Part of a small language model's weights.
Size: 12 layers, width 128, 4 heads of 32, MLP 128 SwiGLU, vocabulary 4096, 2.43M parameters.
Architecture: RMSNorm before each block, rotary positions, no biases in attention or MLP, untied embeddings.
Training: a variant of Muon for these matrices, 12623 steps.
Each number is 128 + 32 x the weight over its row's rms, rounded and kept within 0 to 255. Layers, rows and columns count from 0. Numbers have three digits each. The size before them is the row's rms in percent of the matrix's.

# q: layer 3 attention query, 128x128, rms 0.16, rows 0-24, columns 0-127
# k: layer 3 attention key, 128x128, rms 0.166, rows 0-23, columns 0-127
q0 115:169091170120162135164123123075069121151133167125099081184147114068147083102170106093146148123102155157124114154105096116140040157154159159105133142166145122114156053106091115140163176100129127171172152112146156126127133139048097102119107083098114087089169084139139150169147173163123152092116140080120121128102127172215091133098110140106158139110130101156080133116147058139113167059147
k0 088:140137139123163120097108163180168144111140114161072113147142172170160085197133156096131187140081157125155103112138199165160204125090115073131083092111116154138165119090136160106120083121109146141130111095187125161138195150240106102095187099123161154189070135105156148119129173161123110118114158182109138136164110103095126122138159167119109095142073133139113108180151129151130142119157
q1 091:133112177149112131090085120161183141116118121176116106106053120146086159163114173136194168155144112081110167109115151119157145156128174128146156121128144098055148107159143113130138126163142090160086077157072152131166100107109172146162123060090077161180146116097106128099103113124119131105095144141164159074166201134127127157144096087121067086083075126130096082136108075205119149140090
k1 089:152125162158133134089091136116103127101132135120056115131161162101141100116123118109130156157098139103174152075057127119237137148107083121138036130152120099069115062093111109156089143150128186178118122098152086141162199117124128102074137169117091118137124102114148145104186111172096170108165157122086151147197151112079176108077152169155125163104176119118139132134147117113145106148152
q2 093:148151125109119127138078078119084071113126101109084193103102158145162134100099111134128094110148101121083063121183169141131119122102083108140183090123112111082061118123158127133201135193136021117109161160089151157074137210123120148186088122172170155102152168152137111158167120090103105177146093151146151117156113142122129138159096100149075112113126101127124100080137078125145124164120
k2 078:146109076190143185117110132063115110198105123130174169118182072119153131140155095073123121104157109179165123102187083098083136085146105162132171148126151144143155092077097138128186140134110128147146154084166187163031127109059143112136112146155150145143134154159094145097159122101146122156120102124169095086141105116150153159126110092127155091139148087080152090106111107123159155145045
q3 098:108141137069142152105118124077131122058137169133080170095121116105118144072138099117120098128143093187141099119197136154154109084155109085149158137131112197092127130080144174089145160128108148081096156102151119137110125196187173119181181073152190120102155127101124098200128090083109139194093144146129086124096117170138092116158164090126104120132109107080128130132054149129167103155088
k3 099:159079106180168072141111115096118094154195123120162110185134142166122110130139104119142151193085125132105159187113135104084092118123129178139117151116172082157117152113136076106166115143118125215135119077128171150099147125050138109105082139146163112047205106178152151125219152090167114088099136112104142119176176130120127087124135163108112134110121123118097139184136080143152142136132
q4 090:120139152144168127087145172110086090165083135140097208140130076112111178083116115151092100106154072116047087131153107174140094076161117099128210115126143100148145130134113108131131109159161141118113124119098087112126100137211085090174146136165161131139076145113095096079119103113123110149134112141130114111085099155124187102192183092105127123104122114064193110053095121141106122152097
k4 083:127115125113157131144146097115085145146143142078202180088165140114117111080167046127149140098183092138134174117162112065090124178111132153140119201098190128131144182099051118125148167145144106126153111072135164136099174116018167124182124092134111129106132130184120180119128156089105118119142113104132130099128145096167150133127134127107176154144166120130208142130119121078101169139142
q5 096:096183145155086142116135117152079137195162066083147088120122111068065117102135138119082151121099135073123121134121121159133104085204073040067049108134188140140132157183095122103122138133098169039113093130138071111132091136146102174074131148103117138178139152139153112135127109103112150124111162128135134172142133114100135116152164115106131161095117090133127144140074177120112071141105
k5 098:076108087080073089153096116132069145127170107133097141097121123167113180143126191158114100117121176143117122144107127131094175102165176083161141171134107157207138189167135077170127138089126132128042131095203099163111140099166069151109109136101124122131175161163111094134161153082159125127093112123107131126121135134172071078151194133137175082121098159184138123145115105149126095093108
q6 096:085120077148050112109152089116100112165187022065176125132130146130185068090164160138132119098135130084142153142118163162114167091142111108116047152153176125102128181160144157097068120097134162138152103117138098098103148085161116143120111170138174157134155127164132118093147166177095179100130172147118184150146129081102099109143147151137153145112120149126170159169133178134114115072154
k6 087:147157033086117142118130148115140145100140115193132159099080208162132138133122142110104113122089116087126098116153124187085140111162179138129112208137070187171078178141151126135067140155045136103082189106158069129109116181171103164127101132093155159162126132105146094150088149113154122151099132094074162144115131150148087148153141172145165102153101108141084146125144110126120085111092
q7 086:116130152132157116124067105130159132076100144125149130137150151101091149157106157168188106144184141120127154102157139157134152134070140105094098039130110161083159147102097114119211137127113081133124176122110180103138138129062123068109125132102136073085146064147170128137129169095079087164155141162135179145172097143171111168151083168167112154174163119144093118121081094157148188101189
k7 089:166103113178185135131119117187053126161077140138159129147122155110123085137122147053095133153120100115171134135113167118149095070094073163141083123102178079048089094091113103115063094101077140104124103137070138102136110151121189132150107111122106124092066089101182164072190116148134138113133116172148139120151186141109136070103128146112095099118173148131157112110126113070123093154139
q8 081:137041149149145093092151115131157139100144138155163099133156128132145109114145168143096100075149107133161102121166090119127132177051120103150138120114100162079167122178107144106114132117117112125119174047124195114122077140131100154089106158073122038105084055132147131146107088181096132154123185152120141158137218126136122129145162131155109124177131136148104130143126062128203181123156
k8 080:118148154134127124145072114157129118103175152173108096079116123153104142164132101058135137164092096116162130090119131138210100133077130191108076119070136084086134058155156098135110124095163120119163123152080140091152135162168215150150137144098108161060118130122175123078156144137121142127109086090127083143155228132154149104146110152146153120134090143099133105109100191142189131178138
q9 094:159110132112159111213138135099138174098104192147115118107138120113172166128112071096133147181109160174076143090148109114124125149139115147176147131122104074158130100105091066108151138124155196158100077179137102138107146143136129087105111076100039098172101129100072134127104159176140112148143086102157071050078125135133160154101137131142105159149101119122051094175154104091162148148140
k9 103:117163168118105194111116125175146131087091118102122107147114092095123148166090151154142133085139127138180108127130123115140056166116112087093088149140148120070154084139121156183151098156126174159154107176133137157094067128103146141128150069146075128165147136094112151096097033170132123142170130093143147168180072088130128137072148037134094117120153130055175108154139113115082175154129
q10 105:132103061167093092137121123074078126078150112125190114107137166144103159136090154106103166141101135089130145150103111113116149161228104159118079176147137096152116152108090120104136096098122137116139092104116147094099151116164098111097188162136098135132148143161113112092058142151201140071151142132113118176069119076195157137115183125151169117148104091068089162156127153200113149083135
k10 110:102130111070090077120173187170114143134124143201153115125101135102171119112102111177110068111124101078095108077167122120140178138072155095178165147176163101142111166098112130182116053131086153118125113126163087110146126130165101120142160180162144126186145173122139112184122113123097131172081131086145133153089098153073105146183133167164077145081099104115160162116132073101111083164115
q11 100:135123098107137166099096199118125142106157153141116099127124120165171147100044121167102142192147157138084167129144128128100175095101188143127137066216075144088132055143160097155146122086168127181118117140114084088130134078123151119130182137153088143123100124075089153136084144127104153127151095134099056129114106153140143117141078087089100088137110091121117115125155122145095086222106
k11 092:110150174134134108143140117131188127124121138117117128103146129119116116089125170125061160144095137145183128179164127105135124136160194097110187121108109124070108144157123132147182188110130145095154123141127165141147063180068184136106135107139043074100163134151065081070195083164117092107132102126151109081107062099171148150097121129062120097123150142139187129178160156111114151098099
q12 091:173113131129096129147138095122130156059128110171183143122179179183101146111111180137085074118069147068152140122176129145133157142131102129122134143141177124118130091108082181144095071159156127169113160115154153107108071164132152201106141133124117166180123072210161153136123101158108122151095146170067095129132162177154123165119188145101128172101089150125141123119173129143123193077086
k12 093:126137148107136091181162161097116112116171156140147106100075155133137118127134145139156149123125125078056197143136136186104170145133129159134140128175140097136173194184066157076077124144128109104111113112156164129108151097145122113102136107111124192091148173141143089143108214068144107098116144156173150116120166129105166085187148155123099083149043087160063156102076109121086133150106
q13 111:137089145066126170133138118123132105120176089111152148084158092122165111060120136152061098105110110141163119152159134160111141068141134039129171102126168193112200108167157118117083093135197147129155162079151119130076125130189146166132159159128111127108097084094125147166153077130109145107108170133109164128099163137104073136133163094138132164229166189116144146154127160114132109107122
k13 104:151127103140154152151124119164079184114147120177141109128138159184135128097092112121069144073122139164166091105100147089159133105110137086121086156110127089158122128178191090145099091116123114108059138122141107114207138100150124132162110131154147131156087083205138089138140215123132060103091155105118168138170119108183154141130138134161195174136075181127122074120154132058131160125165
q14 108:110152177114115153177108112095159083142149160108115162118085119057128147180164120093132114134137094166095124101102099107104070140186074171132099145113093124154176135106175150085088082109112111086104088147030104110150166131103139099062116083144101152128168169160148121131126114046119124148069125087149104133122153111111150092188147089104124148075192153080141115122095094109102100151145
k14 122:118164090115096109151170067172051088095156099147089095118161143122154168159091177133161174104146085152139102119120111085158129042117194086151120150078122126142080138118142129160143150101077101118119155125153182122168151153126107128158119135125131116073119046140088092142126127137124075116109118106148131140115050126113123093174119155136159161140127203108188106093116197167176111119156
q15 100:134173129135078172141147172139166052131106203162138165124135147133095105155062109110100105179170167091074090088091136155087171167100113107089162110103130112170150133096147117107094076128095116146073150122151080100151111120107116168124199109116092128147126164186111163141117090116112146134079044083128094126139146164121159100161134096107178163115145094185122122189171145087151124137123
k15 110:125113147160171069184123136088155148109106090162121073135078116077163136092156097192131103165128093120153163125100137126195138122172136146096164071091115141056104189106102132149164132094073147097172137111139135071153148147167104114123167121140096120150177116094105111138079128152150081087071114075145109126194098153122158182142106156101101135113097108096120080164175165103143064112138
q16 101:145110185082112083118073106137098089093191110101212189190207104141132092158129151160138160121094144141084122120056101143116143106157088094140113131196082178138083145118110107077120134107128083113123130117125139171116187096056122105118149098156180111157117101112135101129086132145110149130109192141132132135092126058117103158137160120148084117157136131120111085127116159181148139186163
k16 116:134140127115142081137149103116086141092101153115144146140091172099115140123090129102159085137079096073076072078149104168116153146100090170148129081108155143131101115161066107187168129096072178183089152091118099117129089136111181129133201176084117129088175155153179130133089192099121112093164155114145084112123173164115119169157133131152103160092100102144082105141108109195077093127084
q17 095:126118111110162148139092064049110107159201131113114070084107176133109084075174149166081113140137091136157112138068095107102126129126081108137065163145156197142147097159171166174107085152117137162134097113076113094090118097191111104073118120122104115090080153128177095116099113109154144058112169116162137159139078145078097141136111148118111139125170141120123140121111160151104113096202
k17 097:130122102117118114124120118176085080131084122140082167083114091076101134168106169138178121105116091171144157057156098169113167173166173082136059085158156094164149129137096133166101170115111099162113105173147158097144142112151172144118084093082138203121140131161152129098135111139113102092140118153174135093102117176083151138122090102140123113126102168153165120083102196187167092119045
q18 106:128118074117178072126152116141129110205160098141142107071134192122172171173152156143048153121105073109200146173160140150139136103138150063107115149121161130129127124168142173149153110123155124138123131177138084113143054119160091138073153131107118134101135147158111127106055050096165089107139168127173160121166081153147091160153112149117149179165113161150178165093113129099128143091141
k18 123:155135161127140146174111115113081141130153114067144078192106116144137113095141079126122113143104111057158098139151078149138105118110080147092109114101132113145083138180090186125103164090135158092133077125109197087151118146107114156143166174110146117114069093125152202137180159114116178102056179125098102160086123137058194144125167157125167154120138112115174165089102099150089104178108
q19 104:129143126114153090106146136125118113112170101085133123182077172151116089119099100111156165148178138142111133116132146131155179159205158132120162102096096152150143164151093094078137051118118064110173116052117156118098206182118155137161195172186175154141118098096102160132105167157133169138114130154113089124117172131132127060141114096106183131140130076094131146159120126125072082194134
k19 112:115135116129131149149140122062163128107129160158073104033142129150155142121084172160148112112102083153155161089129156155111156124110159096149211143148057105102113123082170162127177134121144118160124122141087112155147114144138160137140120130142109154169184069125127106201102119132102129165205122100155110104099109121215125113125120113118091076077111201086183141142189111130167167153115
q20 104:140125177168095145183198153133119132151119113205164095151108084083161145132140059100159192108101141079122156108136189172158100105153102110093082094086105070139113165113115080102128104146100157110171142157115128086216131124171114147089105156137180151165132157093141152121120134154141104140137160117102096141187155095072142141086161150122142163052151120132122138129116124088160145064152
k20 106:096153113125097112093147121142116152112187136131098137126134092102114162178122194183108116171100172213193151127131136164159100151124167158105118117182160135165128120152139092108065105115130181174116123151195080102097150107165085172121151121138161138159087100120151100184071136120119132095124124135139179129110116104160153149207087199133143143213082180133133158096119117087137139099116
q21 113:153075117097112172109104085131164096061148153182098117128053161153102122115131131140140106155089140109128134117182129158141146171102119118152138128137118128135225138163126131094126122108091150126094117065162103100103100134178203072140172076138167134120086059131164186120159164114156156200107169135110105136103203168148108108140143166137134134072120124171116152185114131116163122075098
k21 117:122120111175124099154142158094149123139096135144091128153106157150180087064142103154171135108154120089068209155134154191158109125168102182111189104135093112148144126102060102141139152199111158135134134095134112133081085134181152117155110101053131165095167162107145154133136126172086088136125104146147145167168113162140107111141127124167115124169052077127045073140151126147113157072146
q22 127:118085120140167172111151055089083094160066113115113144124097111168140090167051178116106096127180130188097113162139128091157126189122146143177158047090188130137084132155124114098151161094112140138115157161146094088084100164170155167182162126166086130156096137088111140144170179124095082160137136149178117089095112128078126092118122096117168122106140177151111101127127101141098082150151
k22 118:123132153120107099138103216151126153122158112098089075103112157168129121083145097157121104126123165127062128094092101108066166097212106084134118170139127174125108172099092138106146124103130085125114121113131142115154158106152070164148114181145094173117192143146161101157089146099171207056152151125065108147159150179147113135132160122149113153069152121121108162079090169095087096089127
q23 111:158117147145150133195144151150135089088163084118116154127098045108138080065139075181100106052140112131175118095125088127132173094180120098143134167129160112067105184127122106088116086190091134084129119147187106150153146111119158219115191118086116108117101119127161109109175146145117137080116133097114127112128107116080161132158101098099168087125168088084086108172134101139093154140135
k23 110:140128104100125171152117155187175113135089119118165142119138181155163088130124100125127143095113147162194115106074102135098112183121130101123112046058158124122109131099112069110102103142161172123124102182135045126172107139212080181164143163150158090136131101126127138082050095149131128109152136179109126049154161103122111094136132076171099146137112105184147088114132096115110107113147
q24 118:127133106120085115145127116087143170170102203125143099124089175104141110140143112137143071203066103169104163134124076112140123130133136210149168166098103117159099110117129141141114142153205165079117142137138106174129143130156102072163143143078136150110118184133211152109060140085095106129155125096139144127135184176138095130153139083163119143141082134156103162086114101173194084136182